Weights of a small transformer language model.
Size: 15 layers, vocabulary 2048.
Architecture: rotary positions, no biases in attention or MLP, untied embeddings.
Training: 93M tokens, 5986 steps.
Each number is 500 + 50 x the weight over its row's rms, rounded and kept within 0 to 999. Layers, rows and columns count from 0. Numbers have three digits each. The size before them is the row's rms in percent of the matrix's.

# layer 10 MLP down (transposed), 128x96, rms 0.396, rows 25-73, columns 0-95
097:493496612464470550531453475476561487570450533518610556560472543431513530544532510531522584557542577495539498511503504492485515498461544471474478504551552481430502454451556476473616508569534568415508526514498562400519458437434416493516644530442440491471451544423445605450515459567452507487
098:477518467574553400390432455531525623421532507432460554505479500451494567589581658565546593446486478499478503542487531517483440539448511460443459446512515520518500483536487551480518533512535584434472548456472506554509562466426493461457484496568548609470527537459459526559484556501526563477
105:497460523499506539559476449532586408576537516535492595469486495469553342580484467412438422482482493607612448507416508483521533423513496455515470500510451488522542505387538483484457440551513537437470520441424482472499519476524506419525426440527557526510517493399529560429518493560448497480
098:466432556449541482499522485560539507564430473422467514532570526467471455533510411576431449538506458427467489461511420549498557465556492391528331495511538497579467454546522556498542495472521487467518441516547550461506488570526600585523564563533546406569497480444457453509472518536409542544
108:525526466510490533514469468525523503417564530490496427476512509421524474646431497582489504465436570468480472390538476544520507524586550549459539456504548466515482497516529465411649445532475467540555506512502517554518471418571558461434473543570524491468525495530505468485482524482594671559
098:479545469564495396474538456355545512515532596516416415531508445531451499429445446511506452579484477478411496475440521444507472502487465518559568544505538477480611562571519601506469519518522538516414599508549458541497521467536522483449414521473500532472493515441585519478392563553459443505
096:473511544392425528401461459440581518488503577508407470574449482522472479467420507553495504498496645427478508488523464457431565461527441544532498527494528455581496447449542426470484550560465482513470455428550472384442429485584554564531498489492567496521537465456564567553549519504489489417
099:532475589487498463501532566362533486467513460518484467472532393543545503457515467484570594507581491490555520472470474534432381578543496551577494477560460460487500584488550378521527518560431504444567478504354418515515448467459487479439527561579562481465464500521525470533518494497510575481
098:602531545591527538535481557520463525518492485510554457550482531507490481541502484587501590505416574522496560519510464547554453505533451518491559480510545467541507499480399447506494417580515503559548571585543590574560544598477490467578422496469438513479578515542380464475442537494491376561
099:516546499473480501509498518450465494555473483478618444538594614503558459522562454552473399401425482470554519443452517483539541643498569477438474435492501437568498503505444418572477472477483521576521502496484463554475461520514532577416521522539468455550463456600441518498438559599452517483
103:445537479485525483465502477498545573544573445456470473459534537546527551553508506571470537461523558432525506464573462478546473548495502455546468456670506510472530444570565420493402506535550541594527511486473512493518465495488439382414516479523527561572611478433485528566473412490623489517
103:416525546417537530474444558489564528431554489513469522472477573459531490537453506564558429533460538564594518539508504555478535470540464500543480481451516479525384460532527457486513475474508534595542495439478517372586547433501537515548596590433505437586504489458433540602549482419483502414
103:448483518506542479549471550445440510467541543519378513510503495543457514392475518371564451483496460486529505531552603542462593489604543428572464498453510540428526526468557561451573498513526502528561497446522401436503574472460539611550489554510556534443498583498537486485505493505548386481
099:567584500593472520506510522485487511523568525485318475545416473519542589475468532478529454519470562530472459521452578468550479544457547417404412535513499592444493456477539393513505426418557525502578564520455576479534547475563514495496436481462485484486471475412534496500479456495534569554
097:432481491546521568487619463430560553437420489477534478504566496543476485537504498478547525443503493504520452481544511461517533455460509522541509433524548473518444490420439584434555451524466437551404556658523536461516506393396515539439495528436575562510451490494392530435513576529541497533
113:547426540515532476539605433532482486547413472506544484440521525489450491524460502538547493448524438491451437492385513556451420510446507428450428558570509500509435535531504490536547486464553573566463500446499521462485469453506518526550523517503461452591331429386575531557445406516471525529
104:552552386441558462439566530445504580472458503551546513561394502475520504532456479491542509469529446565491521437436513403505545479475482463544487446449508544550435410544514471531488523485582434597494458512487542596494572453517552542529486522537442441457523530358505598604546468463512530488
091:523446506498493583516591561517503471504522455428445491425489476504522497642423497541452540572465510500483486474341464540488471493535472472493560493536559430453460499479524448493544458539531459513591542524519525504553426552568448498399586559515562459510461502463384439437540544504586426467
102:400602513501572518531507426502497445417420464440540535437492513470549470542500450560497506568542497473523494571520462477418520525494513456464457562441442541519462499474564507512501485427508596418538501483537436416441512534521618413490527426388579443426404520501568461486514510455538499437
099:447445500509492459559564526529489632547456556460579482527489489418376495621536513510506500459494493519489440522491478546501399450425425577475562507518484482479575545441503465581534560497441540468417562431522616496582512436432570514442477541533477544453442471517512505560461493542516529452
101:497511523536555488495543561510526466461468432469495494541503510486608528518505467576495476576608498450434483467469466542462535384475429513472441467500538379465572497471506536566439479547506501409474511461501587585450576488513467534584511381476437491381423529493514384508558484513533481455
107:572498461512486482565449507566439553520512501602560495561479420463462440524456414528500561580482435552512469519446451588504492472448523481525511517580465650514461475480468475461462536454485561479580550530441551395463427506532526537574576562505515569536456510548535565505501509540616518582
102:453524506461525514519502557454553462454636466521625512392517527414442460482484467503465399518499520548522498625433479562540443440428581449510516426510484409508485510535533464474553482588519543515451504506569460579517534504407477537554575492524495543594488552520528546499431458448462467478
102:466546478443581476491483537552455590551473516415571527430518454455446519565508479525449510516448500553493540444569523400548444571573530485425480472524560374503497523463500457545493445400448539567508502495447420358597520579507532548494463467503490419453512456508440495439555499441518489506
105:482556507556531474448497521585393510477457536461405453402470517521534486584537382495530500435541442553565497549518488477485464502455553453469325527483409490591477453492449574440443478546548443505494494493460507506536542567480479500538463529529495430482423480496398450490396523540484486538
104:473539441543549504508486525480500518495542522516613470491454549475510457535542411561476456544515550484528548468459492532483593465582510572494582475459574560478556460581513479490414498471526438467465551528476477566465471555539552405421557563453470334495496523557416520457545601397482482480
100:446537503598505572519463455501470462449532410522503440506486469466517518522555473456512599577433521498442495531519519590480507511550489488482464458496534338523449552631508486416454536457540562444553548513551481483523504483432469312498517477499426473466473561565486529506424530468470497472
108:466532488504568554570439455408563513469468488422463480497514596485480536494518569516393636504506542446507514447498451430508563455514564537521515551557497507420518425497543486540559440533530420464509439540504514463610567571504558434456426460444459537469497408519581488494485393514484480561
090:470502583552490553594578536418587549484549493473547553435494508531548576433481436534444459497498592489530617487485458536490521435580484545557503553545482467453499503504491500495457543407483448463469557444557575509543544585559555433407540546387513580441512521461511457538497485518449458430
100:504595456497438558416545446455570434455464555543486561582518506405533502613575514523475473546544493516541412471492534511521473468472445596447586424515494464431489457570461452522578536496518541462411417479415494491441455579517553453516421496583468457454514563461454490500512522465431524513
092:509440446566472469474542484567515440510482448453415577392436420538461478553497561507487475527460530539484515466433518521556561521580509568480452448483531534439449527499452592578472519427544448548487400556609522450501443433509491509478463597499499472540551451498616552582449514554443498552
104:447476504573448584542585462446479489594510512477573510580469478455498466448461429517526460450513468598446524587470516449540561487494579496512453514578409580508532430502502503498485530525504541535533554480453449494447493468520611499422520476431569482378547585527518442432536526470457467382
109:459486533452483369543589484467493417444447508612452462465489484461547491386496517523505520575485481476471484515522497556488552516537519578450538594503513527455481438502548545534519625547450441483467509533452590568504569432434444439495481516604570508530499489502629528579531494461529476544
099:436562500567560511452440533421519460463483471484503521488428428623563509531497418522522475543453530420487561482586514445557400547433521519429527433463592488506500449531569468493546459553513436504483470559551481456583490442537589463435526501511562517460496589544514483486443540452360475499
100:458547554425505455511527487476502428428508554459420469521597516417472503545467485548487484522480480487567535536519562557475574465477449501574384488526487406496494474591455501501514488531531491406392584473433469413503495471482525563439530443563601478458399521523552519491471532489537360524
102:506535421476498502498422471485389499493537511416454482545533513583610412540492409532531523384598506537514521546473463506540494486513497486487548460442456529474521431448418552483516463471429412482521470489553377456460515466479438376581572560510516546490486501399429526510500519540498454537
104:486543574480478496430589475573423456466540496414402561502487435541565457494559500469459467475424525485506570486401618487500457483475483429624462465488519518500465539462522504508518494520514565476423431422523513485521508504537541406505530532591453456514497394411523471502521536527627456450
101:541543454579500507480521438531573413539514533506416562477484460503559544577459478566504496505558460531433522438401488582569514494504445566526563432564419562542469580510465549522452446490530543474499526537475504521472474635549501463488562401434468509527511417464502446594546513427529442589
088:572455405476412435515517527435503513570449466491728534456453569495524483507527476489489534522448527471412552492494455545444523548454475431529578449488485533532419437508499445499557493512552485519455519521515533548561457484495430493411483553375550535511532500524541515599500530472484554479
093:465503539579445493452567428502493491520464488500573538503586477458461513459490516452444480408466560477514487499458555470518540586578442540431445469467582493543576511549410498507525532388502476496555450490478494546381415466502616486554417599548508460518536551476494553432409499492426437501
090:558462458510510558517499411552498590438498488401469503510492446515460569438504553573469458520559458522611505542487558446530569506399517531589542501458537435442512513403468488574488475468521541584587556495467546517424531427561391527487525421529429456509489531472456493497504459603521433539
098:527504528542443583552523488378549566498466559460516424457559559559518473515460478436430492546486419474548441492567420581546471561551448550479522482538514424558438502496418463511482518516447486504469509507565512493476436455536464619491489498450540460626544449474350528525495522463476485417
093:480514559542415413497552479488519588490564566521513424512533550622478500574447477438455423481437506473589469504444532481543518498412560477504564499477534453441434460481438532518582508514538542397464530590451571509526486526573451437533527543518609576494454465525474463522418575493494430509
098:521500531573527448540532497523531363507505535502415550548476514488607482464458550448563468543403526475438492510456508473508453458545477437550391386479429482443519456548415569575519491529482586445397506458506490569441490512528535502531507422441404470558488553554437535465454482503479438477
104:443472431416511543506480511488516486541501421476461531526475456536417558563479602479499519549489470499493476524525480573508567466486418476556441484527538478454548446506446511380654576543546469542468496545626383547507518443498490473546546489570618503537477522514552499518571433510491420522
098:543485500443456567482525437565525514583520529431457491506487498555455458510547443555430574442429522506519525550560561448587525568514481419499452467403446528498530538512538468463509494474389574423496474502463612494464519447602452616495444564465539437523389514495549538539516498454447476433
100:532520521451498563585444507453474450523508519536483506470577476624497483445483463531502550490571466479425474336527532499479497514417518567526527464483595465545596491439475612561447475556510507452443593457570391510530507572494495530548432560569491484520534556559470497448540534477440480535
092:536501533551485456538514606499548502526525464559415504499494509390468521404488394485554399511466445517499426535538528535499532507561392494489544451469547501527522580519399439553522541535486471418488556543399506553496399436583533541493468457551495424444492534566470504514503418445463439438
091:571464506549568491576493501538513512491507547569528383543444518488477449519491465477461467465437570491422512496469523447526557400517529540491433477498502528509601519521448514516502447441360555545514522511453559434545510545573601396332495520459437529411479453472526539526488525485441507506
# layer 10 MLP gate, 128x96, rms 0.397, rows 26-73, columns 0-95
102:423570435443523574521448492515430482488507433552545526512464490520598498587547503565447426511468462476395447436542498590497515580395500505566485465481408566538424436497525553485484478520396485480534466531474494473446478593536535554530600453470533487500507513538540550603556452486553545439
105:484562508507522466455487497512459526463451492571544413630501473596512542514478536510466500403566511466474453588530490432465419470485496553422543536501411517490488415520505480403478473625471455566459466543456490596528495478481511473517451526438496536442632413487566561496534460408537486522
099:559475532625405492577495520452555530504503610496525555496496532408518463502543608464592512516507469496565571566509531498519535528492465548482534493577532432508534523495456462507463585509486498506528529489438474408491492481421546545463442493384512596465558418463390517470457464415425499549
104:488510593539536393541432509488514531570492526503477389562446488493510468492577508490512494509593598443478472510499492493501554423458454513449519497570424525462410438573492455488536503446472459435398517451530575454469525488565562541532464463479508503538592510560470546470546623448531365492
093:411435493527626506578523458498540508428507495508500445468404478508392500424579571483436565501471417478503453456521489588497522479490550526464506527490450455538512535529463478479548540458530455377615438495503411549459541522454520521476530527428566516561455484563435518533574508457597509433
100:377426469518438463561473585553401517508458505527506551442502529474486410410579530557580458437453412498506515458561523491573454540385418470490469493480513547478460558458529461545509440430593458513508556551554533576484483533464553530479428501498588551528452494507416447508481425488480530506
103:489601476587500452513482477466478479542563562498548575614396428502485547494539476491556426503468514501498532441506542485494576507524398555606549480516576565488513557545540446528512428524445450469482487421531503491524511466422593602456518494429522513516524427588492462550402512443459438454
098:439504532439407517541436506494456502497420515565487490519427509490465477509547570507450464509546472460434590522484412530623501608520416488517509489534477431585523590536496539577475539592469504502525465481468498575519636554477580463582525528581402510444487452504466489504499528536420472537
103:504549438539488398458586459499437518490468594535457454553517550536513465472407501521526533581456524505450524545407486505437547441496424447524486501551392576469566487517529539384477467526553516515541475401529482524449525449559433510543490420460412500558606561569462497503533542439459479444
110:536527460454557537480570489484436477469412546467544530442523510496448474502507521396638544509490531393627440445459466581448532503536527422524528520530566476455482423466500480497518511491516413545440423476540466451554543580457522492520478420549581523483563516437435549519559477572401493520
100:486455502565601528486468443488505440579442515478588505441459588493456486520438417496503511428550496500465400565583546585494510592551491467498555408489539490441481490549463514500595540457453441489529466499486467543529497482494613525472513481568617565434520523476490546550565389431484516550
101:457504472492453481431523480408505462586396429428480421509419555522436550474531489381477497493485492497459585492567560508474534530376534469478566593564478533443507464476480467535474566436530488518470432492399585565509492542564487483550515540470476546589568552543494499570478442488576549494
092:385492544497481513431521499442536473545572573472500466513477516579415473507381561517532415503497552483524426546548550568509532499507471464516451516544484610587525522615596492541541510576447559450530494545441470479456507485564389546570510460550474511523488529461569511460460516511537374501
101:467468462589527488495562459394439471518510452428500480522502527443474476528506573460487484508488567476568606470453551540530549513482552514535575516363534525586469502466535483536446506557461463554468414413543588550494441452444496466528575539372530512419497484450490485542600478438451453553
113:482493483460517523533409504447473582510559533504449369510515468613468504434421525448426513498456485571410493527583535628490498445570494436566483501475564503508549412402551519484499451508526553494571390547497467499484505548534558484460481514494595542428560503491483481485527594529453438485
094:507593442540439508471545498651495470499498552501594469440482513504574448531450517547521492576420517491505571496494360535507438536487492410379560484523507492597508429469426543507536454465461450484476463428532495459498524432533466481459509580548470585483601432495546488515506500484563516559
096:445581580533466510482420432508468539594569492479494402425480422507387469511542565508469546489505442471427607536550501482463477441483449512394572480460477511555514507465511465481473538533529538565485580532490457492465613456514417509527574563525579518492576553554441555527447527560492532449
098:508420492540461488485493492501441526568453544524561512550474570452545548480511497543490532512526514428525400476502575460497509529491450503555536441494491585475453587462501427406389429520602570482445646557458500426497461517503391480601534552514585513414513544449486485536455448470468509522
106:496507478582474488462503514431538470505515451463391580478437499565539590484458503530439478564485512467465482359483512543516497456454481428545551447412532479476497495542509523464538449536411477457590449578432396532457536551452506501544530509528521529517586571426556486376414502441527510435
098:503465459452477498509434508555447527500558512612578499569474511571592555446496490430478447433536397435559541581539482491526488478560545575494477544486561478511461486456456434422538573519413499561469440480513466536479425516435544468555493586490439465594584500527453566444474516431441582489
101:487487494521491471528520459522549461512514525474544593405471507465445561430529521507544333504539471525501542510475511540518542507583436466576456507519457562512443487498557545441486575479467550444480547513490447614428562523529476578448419484519498507576563471441481519406393423440428587539
094:600580535480463507544478589503447506598485552423481397545404472570455532529537489550502526455538479531506497497534507515431459489531541515572627488521619557422468497583612507457472473521478458491409541514503480479572441547409538546482472483432556540498548519492504476543485520390481522540
101:495546504536478491485517502519439589561476525493433456408489453448435446548470420520518558452450434461499509505560542538509561415624500493505504448499609507504495532459531544425473415494438498497465418464483514430511510479544498522496443456575520478570514429433570551431578465397494403611
100:425536532428401498472512479436590497536591449541501462479505463529505473421494532488539508524500522471574600535428478477485566538576477605528632532601541432479468495540572534546582528512413539425509464426533525504542484390541463445620505491532492513535494508485470495518506486437505442559
102:428436489507530526484528601563506583537465523448405468515498534588533571547439471484479425614510443454488544458552496488544544511454448391474482515495508450506529499537521512532542583531573524522418425442561505519466523574438577436525559463475567541578463473436543485368469515445536534544
105:524453480548477537548467510568512566506432455452508473564483491479479509603491528539449548503491500445531449544404444547625531473484550473440611546433440470423453496562457478463527532478501576457552577468461559495472508549567498581512449523457469624526509612509402510441558557479434521538
108:447603487564536484566499522561495545497427539564521486490536501483491552508608460486555441595521438591441564503537468544535525459500507485499433521556470475498499487474441532474492476363456537529480560439460406419477500485592513548559563513564497536509547605591565560431553474458585476465
095:582505519561437528610530438551489565494558419499372431535452538526501530540500541476485518532521400478420565466461537523462489420593493480430508431569482528502590453589499483489437532567499528459476410530464537530518524451585476511510504452606413431498528475490488577549510424511468520469
089:436549487532558466476559513489463541496492569517503537601443510394353522487571497516534476453457461482471628449524463545464555551442449488517485522454551492502562541438486551489499529526489499473434559474358461551590490387487538472540496515492410546524459526532498464499446426576488510594
098:459515505568535482473529500506511429519435454477452483613428504535516510519486462475546484646482464510403475424552512523461510482523511508593485537568499497477517452526449434498600615408502513458638443573487541543569490562515519578484496475533504533514496573472608488486601496474501441439
098:503592432460440512619511504619488538467487524445478517511518498563432588466527486514468370613543472529444573513520597419571577461557538496457502520417434518502549433444506444552505434548483509426442445541498476562489475550518469505573499465482538510475549501483531567452474491567474569469
105:479515523504527496569514563478527581482477520460541407459523392552520642478529532470537486548459545586466455477441525495571480440528499534548548390424499516505559487416468458540505478486475483518506506472623508522435583521543460554520457463568473463522500608556473613536580483584458551467
098:527457461483441468382572629498526517430461471467537466413465509484509444418569503452540522559559514416546509481515450455464524390530476524557557466494536488491555511475515472392559532500457549534433471531494479504586561556537482519530517354432538511559480580483533522481540544513557484603
099:405446511537545481558543484384422487540526435546477560524567487546494463557506594427475517407546450430449480566469559561610464414555556494529526462458499474558459507418408515554499466556451507523544478423549570444464492516503570526509522439516541570541516503443539495525447453444403526484
102:528542505433426517564585494485467445574488444583565517586430555527480455482519499405553408475465551414453478550508561499548497512437463425501534545503537476519542447481584504474600619475487440546484508490502465557507618481484528457497494529568462520567551508527545455405428493557587464465
099:451570507469511562555474404555530526583464482489503457480481513438491461404392594502419514541534452468529460498530509606426621541490480486474467487592497562412499461561527553456437572506427579603536562519467537520465402480562471518496463529491451525546535518472422537526539502565513473490
094:427522511487514413644462460530523475590529624565505404467437558462446488504570554438493505489507513525428456496495543553521450484496423453360474425541507551544461452523459557500462431445532512542498546534517567439457456441437478548487479545551468439487450525489555457595478482460558490463
097:419473461478476522434508430530534571590527502518492440570450563609508558526467499475506521555433513486448546505500475478475513487573531470603425433472542488525494535559483450478564512567513511519485402473375443492454431508536620547564496539572500468452450526453533479411516574419446587546
100:500498527535442476469506536461416420559499463554544554512518507525499446494494579483462562562526431516544533538464523522519506581490515532471368405488579566458437479463498502486470499408433552414596468427492478530381532523449559410519510485593481500497522543493587543530454520470378561554
105:511450470435521485448490478493487423588468510615447454509499601535593538557463556502519446505405496524570530483485471470474533467453453500418527438593495474442494561542501511435471508564560425384599489544554520477485599360498498484494431466528425568482501451488509462533433476507528504453
100:518422591542503498471534437461491463434479507484556500468376507591450557460540493454490448488439467555510487454464469548472575485492460523490479510524481517529516577454642444544437482510452561542562419534422513579524502536561559363512591527513498541491463553555569431538481445480550494590
104:512539500489475488617466561512475538516515510425399454471617531550483502534384507459579492560478479594514464459526485539477444525455361529563518495486516425512546509453526479483564399454587535528508543494437501526504580416508485472469504490588546554424448454532600494516413468515515452464
092:426535517503520443490597433476452431514527466546469505509515610493416512456480524510411542516505441457499468493490430418531454453494559506535365438538491382407526431552452533504478504498515537465466471567396443389525508501552525520479648454562457576523523497495517536517506484539457505476
099:558504513528542421488420565433587531507476537502554498518402482466565453491526516438510416521500544574614529522477523539478462423513463450465488435499495476405454472516385478490517532348528571444476489488496499539482479560536501581570423502524618420475472555440476501469444501563482547464
101:424519548475585416509472541518506461461575452526539554510425547457411474497449468553511475515461518451498560550476527502447621467467568419416466494481482460472393512467445433516526566471355458511425423436603556521564538566561447474486541474520498495513494534474599522522437515541506484486
095:546564593537414463515531614484523524473497392479564584542559527480460442465544488431610405485543501468392412548470498584468540435488537486532462510543519569482492520506459503548470470468496530591465448482413539417509456447543537508513551445591527469549579483488439507452530523477574485520
102:556551558466524562438554584538597550504505450449489494478492559567522506510463504463527522454492490522493419518593467532479502513477548541567559496565529502451376518434563482589560493514557568499505481543484446471585451455491607542591454421540480543456516538519529397574522607507598504523
097:460438529541493432473486578473534506558577516554456506446399418460407503467473394573424531573488448472515508463473585483581496466437497551447503548543494568460471408477579426533521522499554476475588506506474430535508517369449497505453370437513430518497537530474546482530546510533483545496
# layer 10 MLP up, 128x96, rms 0.409, rows 26-73, columns 0-95
099:492532527498511503433507427467483466570437471613413445545438488570556530437482437450564527591556502495580539564409505414554477459486543472469500570565476430517443474451442497560452467478486480515424455573470489588459610474502455489480491400430431572507454523546497457553503439501537466464
107:557480505608520561495430433492521519608491446455437493498510513545530467412559495512451526459631491453547495492577496496551531591468593482433500456494493460464520568466471518434409487569614526476469528537395464516490443484520592504429514494463555491407502457489486615527478445510484496435
101:518506515567434442586508583446453534458545528515481467533463511505571533477451461468493487540599499558429481535399558525477466427439461500581523601538500456391515475523490415491544533511524598540505525476496588481494544471586386521580544553492525502501431444632468532552436509489500471453
109:503548519507564477543465430451610476436487561507482532493483560482532624601432587526494459588485510405496387545523530520469632549495465560579456504504476450492482480536549459451426408505546554473422527510550497542441457522534519445499452512444507438496549518474518444451485448471588492559
093:512539487399554593552547547528399530503448470467571467614492404449567442445478511476490487492469631507512524539493466541476529484580513418551485531493520554574539514554536489510455545524486443488520521489635482439513465474515438494538422522568451527555461644473518469494471408512479475526
101:571482532459618548544539510459541488429545438483520454504539471577579549505443410549434466519588501519550475514557475522452458543553575462456489337533470382553479480523396542539432505505500487462467516506432527449529529536527544519477449498453421527477503601469530420567565462500503487530
096:679512576542396433405482487475426490510554433480469436544548455587501538516456490498485429408481482442423585483455586538486517467458551511526526501466564544529532499422503485506507502520425516460442554551444523574516499553587503539477543548480550532461560433528514534549518477416545466457
105:439565352449517449490436485466448534462498464559480488405519506459465548472459603467525537504596539498538506361527525459547454561508497499440488554476534474524468439503519560506541458500522547473475527546520421512391492527438560410417535493445520505461476493389509477583455429524468550418
103:496462530559499473501464536454508500470480501415411456505538494556389498526384578469419446610421473544498413467494427449387415466528543561403434507473501456464480552535517537466468522424554454459476498499623491493530425521478565462461480528476448447440557491475553503538433549539487487528
104:440486519412510505513513478524425465543520494473549580479554495436509455530643560470492506573532509475490517568492462476500458492496482521493482462463492471455443515576444452519515560539516571537483519602461579568567423513492500496519551406603393537548606624533505546447555410560511543537
101:523492484371546538595595498399501508533488489542557456460526606485439481533404505480528521497609534509540460502455561497471505440537501437517403554467452560479412550484507476403435459461558544534548559538556483572423548486514415470448509482572513480535503446497474404454504473545478565468
103:481484481462457506456457536569553526469534505468485481473415534529575487422404506424504480523567516517454380575445532501576449459550548450569491507469446532482490479491464552605379519523437593548490495437405498398550534441556565457468570503514499514495501562403511415436486502517521473561
092:408397499473451609435578493577478543493611534467590543473467549482450485487441471492540505467504457484508558511533457404566534501529523478494460537492513493561621485557554489472523604499531447529503545447494409567529500557582489400508462477470522541438454408486462511479534467489542417582
099:581541464536554521521559573544418532546555413398527577513558540452523509473490527518571477402450591503452504443512557487500530552522610479521468512384468594501559545508466454373470573605397503507453492511482461528492509541474526516457515463457469488436546527494530529531511437486562431495
114:403559412531480438510468433521552470535525428497509546533484493471510348441574447440492492515486451468489556476488427427466493502407497457468536527494466513473476517541548527573526591571593460465467547487511517432531535409414484519417474505380491467465374459480528504431434485479544512534
106:428541489371538482533557472485461534500417434515437558604464609447503476568523523517579528497451526483509442558496456506425555404629469489570491534529472525510374491451501541515479463513440505477513640540505424443573584488463485522511463510486501480451446543525539502498515482495436556506
098:475502467549441523465526493470539431526503461507463485450501527423502442534447597406517476580565549547569556410456521607535486412507543524415430487494457569421432541465501583513499545571522481542547478435446427511513552484567509575485570473566602502547398550478422533485461466508496492457
097:495479410460567531464551467379468438397391548469484540451454491547434423474456500448561466539558594438434475574547512567527581507477457468569535537501534547488439453544482473513460475466496556539473489506483481467407436466523504516486433492477460505450495469410473539580467455380482503596
102:581556513478539540551500532514484472450416547450526543534562500509609546469463589527422427509522559550486536519496450526592470487561508536484425484554442420508522540488383549460560547557476558517514481495494529544498538389404429536543495575491523548408427494491393407463456555513465516495
096:468513506583531542425508457423503564437510517483483513498332474491476502471446467517540425511508425551481501610525536419540462545457481568552535588463507438509483480454407533450469488558505395490445510504491510503499449420442555402466615578482419425511493480546524515528465473526442548539
103:468477477442396524449446457507560562492525451378533540498473484528461449528534596523495517482584548498511485623484520474493513420520556519500564518478492567514419436464436538446475564498520517438504528517495548464616478432393581574563558544450516500444448509547552534445428544442514551580
097:518460499568502546472526439494479526488528428518558492455453404463509474480521504441470446556424349453439457497513534498413510527610432608441529543518452533535526486444400445487485499461552504415529523470554526470545500419601409523446445500546504439550452476545545544564540475444535468434
099:443543537468446524453454573449533510581553537498476498607481488478507494556505552503495527537513473568519455566479504569492505430504512489470558518411515395459534608533538376397453473560529477398454533450492572550493520458469545481537534521557537611604516430464488525459473539521596557453
103:551532552466453526510550563471508519483537452454371576540447392451514557436479532525506507523400511566479505424523537458532539445473485549452497474496459529559462471587457501486584491542534484446316476451501600472489431433518506517516481434435552399513577501504554434510505454495481533475
100:514562491573448539523556390587518396474434502514508553588532466563580533475433470502478557505581495491525428479512504510476522519506487651458483482553474532466444480480471567557485450473398592498476461505559459527490507493422391625563526471530484517430505435523542495477570480540444470486
106:466491541520465627564442450523531628525541512547559517544497389513577527471580456505401442499478595482526497394422446477490574584531474540512565374494503419505441504516569477516471488523557584491511470475570429478561460499471533469404483524466510478466452493458460511459492459519526518479
108:414525467374542459501547509544572528503507436592474434539518461554438465442496492514520443476515408536452420526531406522444580519500567523480511462480548487512499559437467491478508545458539554469467529496433446518437471501518513543547467528517592610555440565569510475527539638544571496400
088:451556506407446483582488541541513481558450515499493518476495564526458492581488479599453573481448496483499402526494510586621451596474477406430496510511517454551505623510542574511515535532556524492573464600512593510523569472476508472465540471437566478482416482415552494489484492474428416527
105:560437538534428453481520474527467427574580483579528529448561453516497532560567410472548418409462468579589500409525467522510488444473466516541511449432524408554521570568529463467431453427553370503506482513488506526519511482494508502493471435524582598441528498541437424506446530513532473570
095:459492396471540503487483524497646497539529471419555442575544408488522469514505424503481654553508499533478629573511488522461613467508506565484549466540444593490493542537550492501530577520515513547438484413483393526526520499437556490514496482539485506484487417548463489532499533488481535598
101:458528601490495575507540433468558486525498502480620500535491533439493464560570489560523664473530512513538615561533547485590523512494462485586391539529547535457411511543523488436546457479525465419508455481456474575501488544416578481490568468479482518478477505509536410478488465557512541596
104:500434402433564454470472485518546459417492581518506591489485488609556562462455498437503471528465405558441532514428599546473477474585584490409557449517483484472468506497474456600561570519580474529589441487534481536505541564454391495549489480494526442567490467504464472520555483459422482510
099:437561485531496435580433518462552550494613525497494456580529429590458498482470570485468551451564520522521531426482495476437434457555565484484396506607454538519482550488456554634489436509553556477529481525467398523398479529419478457483475530561481469504499534520442521442494552469498575416
107:500444500564475518480486445511526514497353444424451423489521485398559470592502493471501548458502476521485485528521469556466542487529556409458534441556522468504538561459455523566541415549498502435489491597458452481433567578502475541565434494547424522447484533453541437375552620451492473515
102:461419534415502576514528512500468432514587423576599576506488470514559450555493438475502362478516551482538531548505523481454476476497479559502571502397469489487437558467516378609476554504530492525434444405482429505585581549434486461544479453558512527523497496424446517498554504500495485544
101:510425410466422447540562534569490476419552481571463416529473513490551630528546442521545531482554505526417492472511442530522443571538471543379519489462441542466513585529500486566533547565554382496561480545457459476499531514497534481560404487460540555389476514529496499528543466516432508575
099:451434556561460515523487388607523572516539563513533566486453532454540557489531612504554428500519414454459526408488540481492463511514428517480455533449551455492555568511510557622507558604446495497408544506482465413506540475500511429503422410591442516518547479499561523534473513448485512469
092:492453568488569477534466527523497566431491542560578552451549532518511516545524449536480497537546588473497370575366451487510519532539421569491568518499435529508572520531414488505511529525486472449471487559524404495521514485510547490522494490540520397502448439515374522439406492629513430499
094:567649440547522540510455534502521396450480537549481550550531545434541517544528569446476563455426502510550523474476533540502607528487480551464501543443487499413449490566519451454488499427525486430517471388436501609492381483505583491438431558495515547436525522559514547466519478472565498439
089:458524381444488485518524468561525517456486455498580491464412508542469457531517558572485551577533505470604589416529450497459570511450467463470508384565596504516514495569505427492484439495476486564500474479569454403470564526560477519522467390450487510507464577494480553538503517508615468600
097:495530570584502569548566570496470501488578443451441510445422543622543477482496489560461483475613506506556520467411437475437464395486430489535450526489509442412464504531480528461480507421436411483554523481527446463459421509496511493495541565540562494458449429478626495508459560416518533488
094:473544499541528452530516475385526384487528633479527496554492565600592530549512444488478497513427466534466560537547485554453473439506484428539446483518504512508487447641538531497504494450477581512528597637525504591543475571436493485471481535484449485497459425433531531447447544453500487486
095:496509552477507510534475463447385449420508559601511544557582450538560490429501540557496540566486437507550474488521466492534464505486434469487546532473526505464519535516473540500475313543532488442498569568489431448578492426543481482579505560478477481464471399545543439650485546536525491479
101:497404422488472484459531463518414567463472528423534491479522455494478617501532486521559545528534408584464517447467500487491618491512448527465486427558469438590492531450454490472471606473589540522546504522600436535524516379471435453526525405534503478447483507451462480556441501557411463479
099:438482607522497453436479496511476424503566502457507457567433536477518436409488449563537472464473487542512488512483515550506576474451520527453506584463517490442524510490558518549606500489456359353465508480562437453622585469495470533502598515611487479472443514480496532497487473501577528439
099:422498501434420462516516520477453525522414468489491463489483406487546470547467445493446422524451443511553472559519495461532445447457552503433524507628453545424539508540527489583603562517455489590433467499456560465404475547583478555437600466401554504467543499466522557495582474538501566465
094:451558523487530560456468501368490453608453443556596495535513525509403502542554439490528416530505488510475522489502487516544508487500519509441479490552518504589429495559490423513515408531463604567439477513479490444499465500413566458513505467529479467540444533428552496400497546542587658532
095:511515602499529476520553507513427574498558628450490493547557507438496489486452538564436451497448537543440523506549516471470435484540596537460483520427613480518467375524442478496524513475427468517481539434501562445545486439444492531388486568554540456477547491451553447443524508584422416444